Each number is 128 + 32 x the weight over its row's rms, rounded and kept within 0 to 255. Layers, rows and columns count from 0. Numbers have three digits each. The size before them is the row's rms in percent of the matrix's.

# layer 3 MLP down (transposed), 256x64, rms 0.0884, rows 110-216, columns 0-63
122:154187120184137095152117113144194115135114213158113122123120137144102151038193166129118126154089087127113098097167165098125155163097111114098098130109157150183097135088097095122081130120104137
082:165119114218119103114101151147156103132123108089142121183090069138093093128176068107056098151121164117175129118168112118116121132123116170167164070126138059134131128129087101129093163162095132
083:144138142108154139150135194115086120146143178109126156222114097164107079168092109190120108108168150108115078132127091148163095117097130083101075106124134120122172112141052069138150115107095124
083:101106170204136167097123165142154135137098095166154120135171154137115133165108088155123190134167090163118154130143141177182159134161107157087173102164084152121142101158220132128183134139124162
098:098138140060103127101125135119119130121148099115121127090169146155163104154093215126220145138165076167084132137094100132131114134132090104079086140139135141132193147105062160083147082131158124
092:150175130167123085113065136131102161116141065128144125118118107095078122150062187174191150126190136143111168150099121157161071125177098073091116159100152135128146142136104153092188124141133127
112:154074095109141125164110101108201121108117144168169141136130124198072133105183173117149117182105155128137116141194108183156126156131142095145122135125126132114063084122106214132159120101138171
111:115126138182082122125094138079098110179085101079119141140101158095092153179174145166141137084101177097147071119083127080122123072116119186127114131182101094117117182131085159105147078156131139
083:155183117151067088099065110109105107142123095112112143152105123123113152112145082160152070119168141101190147140171157116119084046112111103095164127124102169152134129093147170118100150166196086
080:141160105155179054116092146085070158176109131110160082154103130137106155140129172162176125128183155127097206088143062156166116094126174124153105137159173125170117160104136123138134149123098099
085:134094124108174138140079097149094120144022182143174081125070142115085163068112110104136164167198153121111123108092145128110149111118115119142124174155091175088111145119163083110147120101144128
108:196183170157088110128169144133134113156135172119115067136177111149160115137102107084124121125107080171147119157093213115132195098093144140133126096170099135119100166100161128146129117202096111
075:136137102158134110145119162160118149125199115058107124131123110120162136160123165155185122105077116099158162170118150173118071094135165137126153129130144135207189122096094172062170108139161080
107:143127141062091168142153100123156152149138146112140088040156130127122134110126114107120105031161087138155095134178105105154158141130138111171116136113117184204127138143173112138154169056128147
086:146159139120116117119133181128162174112098082092159142084202110143111113152134196131195170121076101168116144178128122122167103161150117118054113121123161103113151130099139145061131171179116165
112:125171076115153115113119095102177097194135140135094122126044136140141099049137116145089167179129102109101118061161176124099117119105157168141174110109137136116113088089149172140084137156109172
106:158100127115113110176103073152135191128139146067141154156106145128108078140103161164087127113165153146103121151203110168146169144124087144153063125052163136098127133150063099185138131144113102
092:141127099105108150127158061114130186136124134112160104124128138114078128089172136104102102133131147100138167063192157134184132178144180122137139142135125110127129157215120137202098196087115157
086:141121158106114089130139180141116126116173055181132151108159096113078161166158148104106178134088169106180115157111145132094105116177113066152193185096085111137161162155110186148127157130119124
078:094100142132102090105106128122128118123112083187099098101111150156092134120115123135177129074137202092160129161151119177127116099154131099239146170091183114121142142106082063109114160155109129
104:129191163159103143122130191153127111132126093076113134141145147091102130141109183082185119075165175155113127201066128103147062137159101080145098190141122126145144140156146120133137158154138076
102:128112198159072129166105169150123122120106130129148147064123099119099114202159133109172135114100117100117187119090154045111127130129084112139063122151090112162123161125093071097092166103102112
091:154086078156113163134150090099148158059091105154160124112101128175093164090168104126082185164096084166173122069139159164131140158112100140129200160114137080111110127142091130124096180112115142
108:127132149117065170114159134181112149088184128137119075131200154155133122160062104112171093146110147080119101102137123096139188137131116102070145117165148138124130133168142125156156134222125079
095:121116171129181110133176051065133091127169111131174089143157109118140115185074117130121137134174137118135105122131095122065111101156153158136117090201119147089102174171190127143142113104178111
084:144091119096059139112092114147175157158110110125110130079103188097073151119179051118126131097118135112142071116171149140139168109107136112182147183080092150165089105118143167158127164148161093
090:139122118116131100091136145134165129159168158126107141138108112151069083102156093104093077093154121152151197058068135095180143182097129165140154126153082082136117129093133116160141178131048144
097:187105132079145114127166156149181115176129165133195084141133122136152085160173094117116171145121103132116117136154125161143186147112135158134134188194132171057107132136106090145107192097086100
057:125132136198099057132107130103125138111097073150126146122134147106101200074162121067128113179173173149100134094160155126161104145127175171162154145112106070116110122184091158120144155130104180
082:137160140159112104114085157074086127105132058159102144114197171110113117109070161155189095112157189132104145103116071126152090146161066081093104102100153151161162121138093158090129131127119128
107:092142073063101080096155126120115145158129133091131104130091170111178143147144140100099048134137138103137124147152094074198098117167162114122104184123055139137124147139145093136151132062083107
090:097104122128125165115110119156132142123079162140113118183146117113125091051151118103052158215115191077118185074160123130159164139128100125169154161161110101180124128113115107150068128136126140
076:136128155111103168159099171095114133150111092169086139090200123054058192125146148109151142148123147146187128152111129162105131130112125148120148175124101062144154146087116179076165106126087161
104:157112093120166085082125166163086145153123159166145189149143125086088087152117212089139090129132076102136177155116140129141157118060135113074127130147147097083101153118130176162135183154159113
109:173135074106095165077142079142169092133079156097169093155153124169160135147125138149101159075113154160122096150065110142123196111106197149172136135154157161130125071123106110074107124160104148
083:086095133158169153144161068153121094148078150115124130181144157123118137175172113104140118184159154090172172128136199150125199110140171207104133115164132137097132097175172136150142107156135143
116:190099148143113121101126110147193092124078135143163160159132130107177116146079119118170211181116070131083116133142139148138138140140122129160194114202124159049116138085119155142119141152145124
091:096154093131156145081093100093072123124162126132136131086101152043202121071094190146168104114131103134081107119083088107055117149102097125130136107098128149128122135153084157072141101112131108
084:093136140144084120106157173127070118127167087108120106101174143160125073149081206120175148090152146102097156154097135099160067130188136094095123096089188124127154115110088127076151117174129123
087:127140151114098081139138131102131117158188057117147093133129110098104152106072136130129151100149035133118082121111083090112108043115156094135151147071110132112147087149166103181168081114152124
074:140132115182138134146077131144059142131132089134105104093169202134144134105110177203174097110113144118089153089121132165139132118162104122135144062094144198215129133127109152126167155145105111
105:156096125114165146140155151128103155141128115136116141159129106048121147146144119113100116159160142132128192131145110192117132084170091165089190188194066136111096087111167142175124081140069144
094:085088106200167153131089115086198157140151157151137135188121143158166165105131135124158085141095098135148097127176118166133130174125103139160095055120147112071123165132109067121136105162154174
091:130211153105109117138112076096099082068128113138131112079111146131073098123096112132090165095192126130072169130108102162083099098129166114109095117060137174143146096097178103127134078111130113
102:202122175154103153122186183103131123132192102124104129119106117142105122132132073110107086129132145052149187126102145123075160084167127167125139139199123124111085075123146123118121082134069143
125:142132105145075143145093109056090166118175131159121132098120124185119169111120139187143183158137116133142138134084213160098169079133125123094155149068136122197112150148090108156152100097092141
118:134182131097195082186126077121148133113126172126174094114114123147155107093180197190176128122095071150113079109147097104138119127125141160127142157108146163080162132137119161131135114152202095
076:143082148162134166099189091128105112133116181167156133122066095124094106082152113132097135148133130121162167062088106142135136093097100121092112094125170069141108144095158068172042109148139130
114:123146137135175068103128117108067139104115089127052156106079164115148111086125132146156076082134128149148161066110117168117064069156133126110126130102140148134175172109074175149131132139184094
109:149124136119130137177142176125200136166120137089199133135117141091084114142154090064141149125120176103126160098110123082164122111118064169208152167134134117143139211171130133145128148116105164
116:107135147099081157156118135184110133060115115124077105062125151179048132133117112164126093099156169158168151131126139087094125160121143117178091145106161133189105148166183075127106161142096139
125:176138153118075150116159126081148127186159126173082057152091159186129071120094129128104116160146149150095163108119136121126091096175106122208141143108186163163153119067131157109106138148139139
108:145136121046218128137126132149141131121097140132138111158088130096172140127102094093083117145097086116122108091150127145080171130180158176087144090198125147112082105084174166129069126106142124
104:126123130205135141125131157201068146094111118112144145151104097170072102181080153115102106086145128140178135130156161150167120090116136153126108168100157132086125097100108195105044132098134151
096:125139149163146170110175155156140107184144120191124151160105159054154153166132102085101179163108126161093112157144108131095163114196164138117154154129111100100171142130117203149161174157177112
092:147122118145114084128090082204191158092101163163160115188093096077143132172206121123135171148131119160088105099147081156094194132118137172172093093103135132131134135130141144146133156111168121
074:077140141182147163085100153184098183142130162141111106088093153122138195100150123121167093136174128122135138162135159130146171123142110188173133098175099117182135082127157138081135189157158179
102:103077094156153135097181159140131156134114187179095150143071094188112144128151061110084190121142153073122170117164190129167073107127133146142082136088107106136140137135118095137162105088127134
086:151128092139123163156139122132170137092144198124071128136130190157125195124176095127111122117098166118098114131126098095142175109074167132152132137132097179201145153110147179127077163056123165
086:091123092076129209111136137127103132153090068164138082144106140100126189070175144120120099179153144125138086136174111131071139152134128079116133165122083119102131120128133109150071161156139208
116:126147189156085125160151156158095086119122146099070119080160128107060144180138141124155050149134129132161101182072102128131144100099126100124115153095118073167167155152070090077119141141144142
124:181124112118129158109187145067117086064169143107168148129093116152094176133178081119128147143164093151148142171089135132113154105106147174138154142084103152145104118173174133152163152072058092
099:086066117116075140158136089156169144087079196113107103130158145176085155092162082108137123154173130133138110112100171068160177105136111128129149107116146129134120185167162082190101108169117143
079:120142116124128120133138171211165085172156126116093146184106083175112139082095111091087104117145167111122095134195116083179088148134101084211131142131119174168140111146130149168131099092134123
124:102073090125155176127175131159132114109105134126091104168140176158139140082207148071057178154082171105110109138088159112115156172121127145131155131168099106122065146090164139162149105138145157
109:153088166162157136106165121128141136115077172138199137141167110111096075150133131161176120089122150086054121098118136101131069136103130145065146169151153073055116127143091121117153163161137085
109:138191184136114150123115173110111171091129097102157231134153146094146145163099149127174114124141130121171129165149126110139067117192134097064149150095139131162134077159093157131135140149176088
107:176140138132081112123131164100120128120138094144207151069122117071129081168141169125167134089089127121151114123094084135195098138154153095023097102125119114169133135076154145119141099157121145
093:125125129141166111141156103113153213125100139156124117191111096106164109091095124115189162199137100119128144079087124147105139147085112109119111128188098209143125127132185129122136082078090170
130:085129161174125190192122112148136098175108123109073119145112126113111143115202131101136085154122155205140051149139132117089161160152118114198142152102166078145119170150149090135099152129120150
082:093148129142137131134153120109057111168101077084097107080190161140101123161155181129163063092102186091119144164140096111170124149138136128135113096179159096196167134100082184109118126141126133
109:133141129201118139142126099162147155109141145146154125078144125162120153166138161166159123149172130164194102164182156174143094102163144234189109091067143120167123143153135099130127103150115110
122:114130183123128065116137129104140141116074127113138144138151120090100139127090112078125130075045197066153072144092126170164125128144130122158142122173118167097172155113125194119142191146162156
097:106140121126123141117071158167149177109125203162147132105109088113164078047099150161140159111116160112107162118105137060146091129105127149151116103131145122113094166122040059088107162114116131
102:151192151117131154122121153167084199131185133096125193175115148140164084158105199182094110065124115132154124120107089186120081110124112121108141093123131150153165119095101173097145096147132157
119:133106160094082099095093130167125136163124112066081126101150106133097126177147066103159060100120112111140087172098142098140159125105118150063114139095093150150147121185160108175138185139111060
082:145110165151088098105089142133085144101104082108091108066167158103086117122115165133183119090134148087104158099075125095137108163161135093103083124122191094136112104135107102064148124147093043
095:112123103152103154107141137147089122108205103078132173149138135077181095159089170180170142077143153169119108124115113152110092093088151174089083139159138112099103124136087087096207159109116149
088:145119089105130167136118165159093128142148105163130100171044130161139097115135114132122180111117172155132096162105135109117080124073148172176175131181078153084160166072120165093154173113094173
095:144120155166128163128061124156138108213070136084124069112133163144109114142142099160150111175115068160162142170090129091186125029150149122125107143165121089150154134137104114145118159129154135
097:158211107115152088112099170114117114148149143151169149170137113111156108120166118090111122167134132140203135120189156164164152102170085160125116118105044115155133139147133205136124106187143095
105:070113083130177146093106076166135136131112102110148161201117111097199088096183156129138107141193133145094130124105119143130102134136085180094156082107130070117204136124074139148146130134121120
110:152176158130139144103148167108103197122107107108217142115179144168131091154111170157188144149137169094106161148097134141138088145172120162120062066153149150151201109139134160105104118128123133
099:064146157137119176081108161085098128129100075144107103056123135084107153146140138148174104103141125160114129149145143089123082082115098100036078087134123116176131133185152153090164149107130149
111:108091210116121084149093137123111068128115136113112083128164120112128124168110106109067144121106136147116147089021135121088189156152131132098135153133107113175082092130165088151106083073126138
079:155171117168071084153130124121096126082130113106157150137176118110104132141126213116177137115128179099139159101145163147170089169179154108100155153060170104130125143174060149096158115141138081
121:154146137159127111192204133123151126095109105146084164158112124079119169171142155079211174131175123079144168110190135131140151196138143121187094169137121073126111121129131129134135097139135111
104:108159128123102118132145093142114156080174144167095136108166140148141131112155173116145107047084135122094107108206112144130102120184181126142122046119194125188126123099087131114109086119079101
097:138119105113102162098103101136094139159144161148178172127140107100159158121174052112151149112114098156195097139210084149123096156126131122141113041092146177112141150163133156095089161092094130
107:119095114110150123076077082143166096093157145178200118193169156144115086102161157101114102152071100101144101099158126129090136152118124158095107082148167106081121139178086105144083142090094106
077:158103149120096128134119150137179154141113192189149106155116147150084093050112032182107128164158172123100133080157110117132134127133083086154129162093149177102125152139161097178106153130115132
086:170105139129124137141176123108111146145087101165094089107170119108136151168205112061107217101157106132127133103083083211130137173169114112114129166136147123165085136128133113077166131132136163
072:164088186135114152139087107153186132128133158129169189117131089162121168078160135123109106132079183106155087087179110098161175158157152057129148136116133138187127097152167176151136161161143130
123:149132138146130105137093147181189145194150119169108146205115116066161135072121106078088156136162154166143104121109157105137074135127115161173127117073138117142109179123108097179103116118104194
094:085145172136129081109104140164124098093191076099143128067100097089073076136099125166152157090157112070149143096166084132127100123122118134139099086149078092169180141117089151075127111121117089
096:136149139141077107150133163122080086075128055093073159082155147109129098169040157144165093080151138138118107172110127159133107100163127098119103120141113116114147115087054142095162115148121077
109:154150136086173115101191174129113133162114118107096106152096148094160159086156169142111145172095093137162102088184142166112132110162152152109119153160154175118118171204140102163091070176139175
102:115120136100106105131144126113129099121169140154132133091116147101164132180105182105179130076111153027162090157124199141084134138124185127186148160149135103100151126115055140084177154134141109
094:144123083142124116090123111077157098056125110117095164135097131047170161129158154091108115138094064167112098130092079145135104118135068152102154113127099092057074181128090160114112114118126143
084:119214188200107155107147127124123143206116096135102164112140131126133156095166174148138118083144179089152098180147149119155135143130105123109125119131149103163106110109060149109118160174076072
089:184145167162119133145082112163083141164186119115101138133176131135143095153073122165183128121168152165147116137089104139132078130150112107075104138172158154132160091065068124121211125148149159
104:116132151057115108132156173183138160118137107110115129101084155137072126086102089165066121139073163104111164158136193134156143129072110046129151136133091117158152133122089069145119170096133103
104:161097058142121127175158149191095187150097193124159127174128145154107135125175172122110108109114171146121181137127112158121207109122143083157132124188120137141155103099066136130122174175119134
088:148136188091076123135152089086138092115136193125118158093108121096095132168113090090129100131162177040195070142170135097064152123106169122155127162120117133089145108144121091101122131117162120
096:108059191130136132156098116109153124096079155073140124108174093116052158091153103091135091082121174091145107137118146118115112147129070108102050100143065095121123153137130064132122137128153144
085:115128161132126163110098080155147095167110142116127168089183201149196135137068116126095077077105127072116139134143169119151174144127147108168110149111140148075099093127151109147136181121167057
072:116166080179172102126152160146076105146163144107119106150140111098107106140106226117183137136153204155169131132124117133152058111122117114132132092092129149203153177099079136103148095124138121
# layer 3 MLP up, 256x64, rms 0.0884, rows 111-217, columns 0-63
092:150105114124194124123139112159153183078171159089170150146190121203180133114089122166131139094077094149147179099137135142142132174089146138108177153128126196126123139150152118128125133123193078
090:158123173146168089094192109108136069138101133058092084155138108116131101095136100102091127138096178095128088089132054090086118136133062118121111150172132186141122096102126181118132100139127167
081:185130131114131121130167141064125180153179123134132104129115154127118113168143102104126044156189172066113219117159099115125170156120112117083091099128121143148098052147154089109133130140126136
093:171114130165147191128130098127098171164107139086073115161158150099132141127146126120077091102128076128110136150125174110190208116174090137120117083127137123092123087141097097189153087148194114
086:132124146167134111112091112098110200141138123099135119092095100103088141091121137189145164101145058116127155153072163179086176127126117103109122177132154095072141189147123108093215122140155141
090:154087124127081106130174115095151128083088120167068128153113142157095121116079065135190105114125119093152131071090137113116059145143127073137094138100108114138102096176089096093124083138175184
110:103082099139129109106150096122104075091071069130099086134149099076073135081135082102123048081094107112127082140151087124093150122118137137117075117100107137090092101098145103127127064150097159
099:121096123106168187113132083106146121135138103100118179092159108094107105177112122100086123160132059111093148096105097074117107110172119101172073100149169057140133090142073079177153118104114105
085:172118091155132142153151160107134211122176081128145107040188137141130161104144144143131175122067133143101149141092101128124107171161116157155164119062165113124073158093137127141138157169140175
086:084093129136144140129117167151131182127124081097106161143129195088136114100139144153133119122144143110154200177098119163161088090153156129143093127122156110087119173140097157112193106119223195
113:164144120141171089096113157114229170145108145095094139094155143113164147111157146087145091071098197107126145138153163088143116180102168123149153122183179107181098167112152102097134145121118126
095:086067067127097105123141095169107111153154153090075087158072061106114138125143101116089120108082119135102067096082150147071114134077129150112142112122107123119123160097128097077184111073116109
100:134132064099162149143163154117156173144142133147094042182112129157181084105104142061130121121130095137127125113151165174098177105130128165145111109145164187143103123105168128141121049181109148
082:110123145109136078118148160125147139095152132140142065153172048116158098141129137159129125140149114155135173123144086168046129096098104148111148184086107075110084071113183105115087101131149189
120:129156072105082113128147085108089153048102115095105131130080105129083103082093163129182124163107100083121144079162135126128157109125090065152139157120124057141072089117077160133139135112101158
120:110114080118137093145109152088132130116110183100101085104082095095105112114096147109162085189124119082115123104181102101102125171053115123188079108118166095145117140125121053115095092114083172
102:130129085124094127108138083042129115111177077134082167147157110160140153113130148139106108087120083144145139055122176146116107138124156071102129146099134033088098118174086122130145094095097104
093:127188158146153114126137129043168107064161170127128171084133112137160165104116185164118137142115107126125153099148121148076136146131113097127186182080133081157078115158126178109120196097152122
088:101126087086176097114105133083170106077138078182191154108076144137168151123062123173127116128111062084106139136134126184114122183156147133125173173073129167112101109133156101134094145133138135
101:087211115113173148083201125155094107111133130100088099144112160144103149104104114103101087151175144112194156103141145139130133124105146160084089128155143165089134077143153116136127098154193200
095:118096058122165121130158138199157137098169144168130104152131196191056155088149142112084162155131127092104095099158125119098137127174116056108159149093142139146152081140127116190123136149117108
108:133121123115107092119128081062088127124108069043121132098113107108098116082173164089109122121136097102169135077095159177103111140155065083128131144059091102098093166133090114119138158104124165
102:078110078148145119048144126085166145125148142143106143075104160133167118151102106103107088089164118073139098169164137147094150103142147110153174157079166081076087119117132108121179167119187160
098:114113109105102192116106156160070103111112133131057148148167150158183125176164090195096069114079091128140110113134177106134166197095138090105128080113156089107147112116149118112139146126159164
093:123094087101124096131097085114147159061149093169169080093115109141124082076119099142138118131115060091123170069124124173076117089162110102143125103093142064099123134122114164115143158089131055
098:112090173136175146123142129106177152114126107151129092093181109072172158087173126098080166116145043126139143151093197155086164131152145077121159131120134142127064119118169108105157088166142113
098:121153151103127095077141091103073130107119104123140139111072101103091101116134099128124087092189112074113156089106106110069137153084117117170092106075117134148154134059093096075082154126202119
070:129138081108120169168152143128198148050159165158160132138147159147141166122121202136137196170116133152141137135118188128186176133146153120121158185140155124113123173182178151172154130117128134
087:185129180129149154121134192084137125093147112184109151116152188179142119083110140188120181167143145155143183132129093127174146136188086098135116167166139157101132151176120171155115146141096175
104:088153090093075094095181150180086140119157139134121118114145131160112078143125119112163075113173142049114155084124143101130163147162163129132164150115064067169134160103164112146148076128118183
103:142164113157086150112148146092145090102104109084122103048127083081122113143145150084055080107154142086105131166121177086115143125144148096131117127151145083086126051127114125101096113086110198
084:088159122144131065100110140077132132078124110096116095048079154112171103152125116175126142140191178129146182179107149124135139126078133141122140202099157083127123173162114112134151147176166153
082:140151127127157114098166171108154160050130160160128154197123132147128134128125068206118110102137137160136132101111167151082138108140115175106168169103206093093120084155123094129106052136145128
107:181121159138131129108106106100091149085130170114126143062159123111118145066094149145101139074131173056092103125136068134031116141173129145131143153133140139120117067084112155097160099124176135
103:102136129108122141103126093103082105079101098094104118048130150102083134176101107123057065068108081136104085166140110114128129119082170132091092069136090109125125099110118127133141108104203108
101:219157112135128152123156133120146201113154161173111092150134148174131160139135133126181195093150165130077132102146127077114181134099153109173133179073126083075139144134148154127125112155175111
083:084164111144117171135144122180136057165121141101106090076040136185129146120127127153142116148178103035133146115143165094151081109117159101169087074167150152144136143126099106137148118126123152
092:155128104162136102131119129115138168119116114053130087128182075133115101114181131098113096114103082177067148097101083088134096154152088118083075105125095109156102113119169110146083043133108092
085:096123098187049166101103094141134180090127147147119156138125136087127086112176100119078185161145122099134151128111191131052127164159114179097106113082134126099129141159134099112094096137085080
085:135108120171173143148077142111119130188137112124062109096060136173122191133119182118131108138092125135116139115080151176146162103188148138149132096188141160199112191156150115153140126085106125
104:106075106105170117134130094146145104154126145129086102151193122211094111124095154108160066060138137113131168048136132135133111162130138114122156155129183073136138131153151107194147145156071133
127:130123059103101110081133133161139190065129109131096151146090110111064189096117086110171096117083082092152170118109104159140078094144108113147142110110112109119050116100147188152108121104107115
100:116078115091150100108139077114127145044047107109097121110225105117130086136154107104090098121072109128128127123158125149157167125092116116077097149118137096044134106118117083120105136130138141
099:128123136093125068099144175097158140138138154118078088138121049127136147083127115087166122165131134071081133074083095126116093161178066092112142134158151139096096097081164092130117111144061137
099:124150113114146086056134128088120125103091144091091103139155100158117132126111093120130106141141124104149090141202106083142115142114112088153064105182180113123098077090164127155158057122203174
111:151128116183134083096125149096131084105122130095083122121193126199191084099117092144045110115082122113103149130166068128145123124143080076102132172107158109101126106090141120111195129122141104
157:093099094110113100088082094092101098114096079092103107117105084106101099095102088091078102111121088110099091098099091090099092108107069089117092103098091078091083108108080110109100112094093109
087:125172068089111132091089144175143151100110122077101121133118094154096106135169176120161102118097089101161135145127150146093079173150160122156121124162149110144074099100156093137122117143187237
104:173161077099076081147120161118166164113140128118152074145160141099114163146178122076150156102106135075100179107156083156134178104186089146118118164127138085133096125119142109128192099184173140
173:143178137143101085156136124113104139068137114096093118051088175122111114107149145184160137100114170072092165119096127072101098152121157161112100131093148106192110056117168142071126155132103141
097:129101114124144078093163175122148149101104143121066094057155064126102124131112143090100146076144127128114209096145109183132087108141171136167113158169165130120129153125175164146137101110190175
103:157124129148103072166106156119114115146098146161053108163140093141185115090078045148150083128116172101128119101117130159096128122148117138138091126121202115160108129094140079066068114124165098
095:103137104105121127147177082103145122062156128122120153109149107125066171109136140112106178102157090051119130112110086103080089173103103086110121166168103151062104095088098145192108097130133168
081:138127070128126133114184070059156122124181080083090145131153104127132150074113089188063125068152121088153145132065157135121108087122100101144152149132151090133104100174132137094091131147129090
094:154148106096108126171185126112149114097131157120141104136104123186086166115081105116183153125156031128170159134138152062117176167141127104144176130076111083173131114144145086099111100165121085
100:127141105137153172138162180168148165223151191168127103139146153130196139133170175114119163144148139153139149156114152148153154133146148158127160152171142196111117146153174096169179096110128178
109:116190070177126139118149112149086187135147147143090130109104174131167151049112180152096068154118112101119198110160179135111100084117120088147105138115079107143085122102111113163115088108105105
089:101126094134154122106134079139125123163167090115038114112124140129159085122116166166055079137112124084138107134104083079104109129101111099174168112188148085124145161115115129156088085070072143
096:136106142162144107123153182089126178109106183110142126102137119066111111116134167132107104101133097066157171179087113071207139097129113124181142175112132123156084101129084119113152117106105210
121:148109082162071135114101099105132147071081132136107076096118112112110067095150133104148111114099053091082138097130130078133083122162121142182087083154112113117106101082141136116072063118097096
111:168176163160118124056167153114170130134116102167070155119124108120096103128143090144091088134146154100131221140157155103169076146106152171170101098152128093107111079136135071101164140163158115
102:122136152135075164123123134130141142117152121140114156207157157078092074130162063151107124078147079074113112098118115072078170107124085088138105078110111077102111110081142142091149076137139164
084:142119129134106095145150122160159080117144160200107113160144143163153106077115150161152134113064199104062095082165113107161080122166182173114111139195158182139153106129149157138153122117119100
129:110109090145124149129117184111163178121114124126119142157151167175112119094176110124160181082139181096133134153136163161093165221178128124097161113115150118128117146143162150141210165143178179
100:147142102170146141131153178175114150086088083175059136147143118187118106108094139075121154069108169109104144088056125085129081130123187133141155131111110139154115119116121127140121076198169143
093:134180122222151134085111118119143122163114122058066087095075112131118161102111136118129133114140154123144180149079186149090137092074132125155088109135144120158086162115103068107143112138110187
146:122140096094081092116128109073064120082152107099101110055107125114121108096086111114128102073127089078080140135092112114075092090117106097099104089091123100121103094077092100085120068107140106
106:100114086156160147100089149136142122127088106143083089156123136164121105134206067167089165155109135129135163164186109128146107108152156185093129109106184092084090072079142152164146173159127101
137:106131109126086203163144091120111091146108067132052076117128123102089119152178084120045101092118108154127131140143148120101155070148156116129100085143135119113112091140133103152114047113153165
082:103197111109148108154183107118075051115103141102106119100105146115142127126073136068073155133101108165088128106108146062101108133066123113122131092132133150179087184096156093148107098104144163
118:115071125164105116111113143092145191124176128154081151193108103137145145118081157085118137096126062126131189122116155200097109084141123103155195122142152146100074137130146088128141081157153083
091:105109103174137122117164150093094186089135057114064142162124086145089132106119113188102092104161100126107150080119176103125059154162154126083127103091178090103135155095128101166089130091110145
097:111132093160158116120112149143161135149107126109082140139117089091111139113104092105176160147179167141178102077168107168118115143147136113160139191177134077101081117177178072202160093112079127
104:138103082132082104082096076059088089127122102142076128096124124110129145077112072091103065121145129083097117101084102108096105107133047079112104116108120159082099106102103114156092108124101112
113:096063071115143122138145128082111145066133147140100074094109119161098146140059108120134093123064068129130104130164130146121140065152117050165186108108102110124134098152151087151110107170104146
094:100109065138117147122070124105116161122162093157138082147109118128121165056076101091125122126115067172109127104116125111171067115154101137073116055075151169078084125140163140160116088137124136
082:093092110122113131084120087140157093127077118133109138077153174112081093108145085128092065124124099082122139143129115055110130150130106115086132069069154108078133065136094089177144125163111180
068:067132116144146118101155152109161064179051142129020140111106141151140117079181150111142096158090120108142076116101130075105128125095062117164131166082144134114133119117116104126128130165148150
089:101073150133126143048136127107147101157121088092061150107126161129072162166165116144103178149148120143133189173125118111112138113111137109150105093202149150149051132152136093200159126116139107
098:125144140177084133147178083116097090118115101162137146134111098204134134124118150173149155135183102100119211174095163152056094082158163156131124136120180132110110120152106104186125084135091112
114:210133081120143094173144169127111092180109053126098075118093086141133114097134143119115127124132095098104120096138120090110093148144174110141122096119131105052054117082136129148119102168066119
090:112113141112122047074104151151167159081097131091126128139102089129056132066082091189092113074150158142108157137120151144104095152112119138098105099135190177113119155081140088128148080132115152
094:091129162121079117150173119114151091119053110063094137105138151117130045145139123070107101089097171102094137132177150136110167141175151174110131086104161164150076094106115098131112094156107170
113:126123130084125131115086111164159130102110079112116113072148149150082075079105124116077175040112099088107139184119153134145131174154138151140128076092169101169111135115096073158094103067134131
092:106142124133069085208138125157137142057140094141175135166100094143110169117124163116116181087125160133127138113142158176153119135163165107117155170070111097123135164189113199113103094170121092
111:140162081160144131140120154099136126201131126159043125124090192166161139117142149095114142110125099116084134100131112130099131173152063057180092158131135107116126172085118062165150087127147128
110:124141108138137153077094126106118149068112110145084102093148136125104117083113017122103144135151099103107117138061145117137126124128086136067099138115164114055142104058141104120193089150142146
103:134139114154157133115113193154169114109157114145115134143177149138197132156136191119119084120152141089107168168121137120138165141150132153128150213151138072155139072101136115131189119224162118
102:154135104107113148074118010165138087107162112158081106169144123201105140124151120094142138121135136088131096105149186169132125123183151130108091115134198113122113153178094083148116129113153141
095:143098104111135077073095094072149136090104063148106135114106105152130140092129127149163155137139125085091115121086085127136085116163053082073084108122133133069113083076087168077146145151120123
085:095170098105181130165154092140110122126125148092136146047135188132099136082082134132118065130103190057068092153115126071104141144074148085127139136087139127114157118143147129125072110157119115
055:097182067115129111130094137089134111098184157132125104172182128134163144078093191134165150151098109085070169095122164105123099118188126070108119135145160139082108137165138186129159091145119164
121:089048128131135116127060088118171119097132156131113169082151083172095164089161101118160118141136096122200095119149210136101129175152089124179139085167125164137126143120147110156108082125147127
084:128118094155136106139144152183116119079111123111112073143099080180108128114087143152090187068067096146113149119106159194112136094137123114103178103125078167106110135147158085110106063151100185
111:129107129112132103179182071130107097100097167011126104126119112158071109141082094138082106153110088095112086100143109114105173116128130111088094100070098116139119092110071121120153100118147112
108:134071064095105062100179153133091132077138158135086127096114131117097077126094118154152129129140119111109074140119151134117068126128121125131169135211191116135133144177115142156130049174117157
097:104121096040139148128132116141153128101133171156127154093059136103140154154109127160131129090119139064160117157142147173074166087091154147211150166176082115147164135114087172115156150111165142
093:097119103172134144165148079084145132098132090124102157130116034152086089083116144144108143164148114110155146091101185108120143094097082062135163151142121097097113154205124128140127150076071131
085:149106106121136160131069154104097098018101139167105132102127077114078162062138143139108106186104159097135125119114170138108122075149118103157161111126095091138088115124131146110094123068071156
085:096119130126171163092147169120189189132158170145108072144081083143096079107117070160053128181105100140117138125105146149110090126135099116098143150126139139059158121136110109125174113061148164
107:095115162118058102143188126123139145107144153118083132148166170059096077100154135123110137106149180103075126166171163117109170133059161089175099107133138107141160121139121073137137143175189123
093:080110069121073110087140147168152158142121207143059114110127096164095127136166172182090139106129121118099175124137122105111108104096204132169165118109157078159144132122102169187146138147130129
095:091134139092115157114168122141131091138140186138180150230159119115188131121119129147102153153163141130157116135151140158130172117131127076158158181168107125055155118169081146140158117129209145
105:098123059159179155170177111166100132110186156163090138179121149066115147078078101095148134127113111147102149096119105107104140116079159115145088139086127086086100080080130116120127095142067149
084:137109121058111155098080093126198157132139072147114119151143109144125097115092124149114101113103067061118163095165143145110153134144117119175097090180094135085073124100158087191133132116104067
080:086137109126126111102151170132105115106129137115092093093144086139119141049121169089072154106077096145069108104075108084134053135127106094107135092135139092087086169140121134112123102058094175
096:128135141124109125102131129082092180100099189105064108159082126161112066170112144116114152136174143125115183128176131170104162129121113159150151157097167106079114096095212158092079170113143114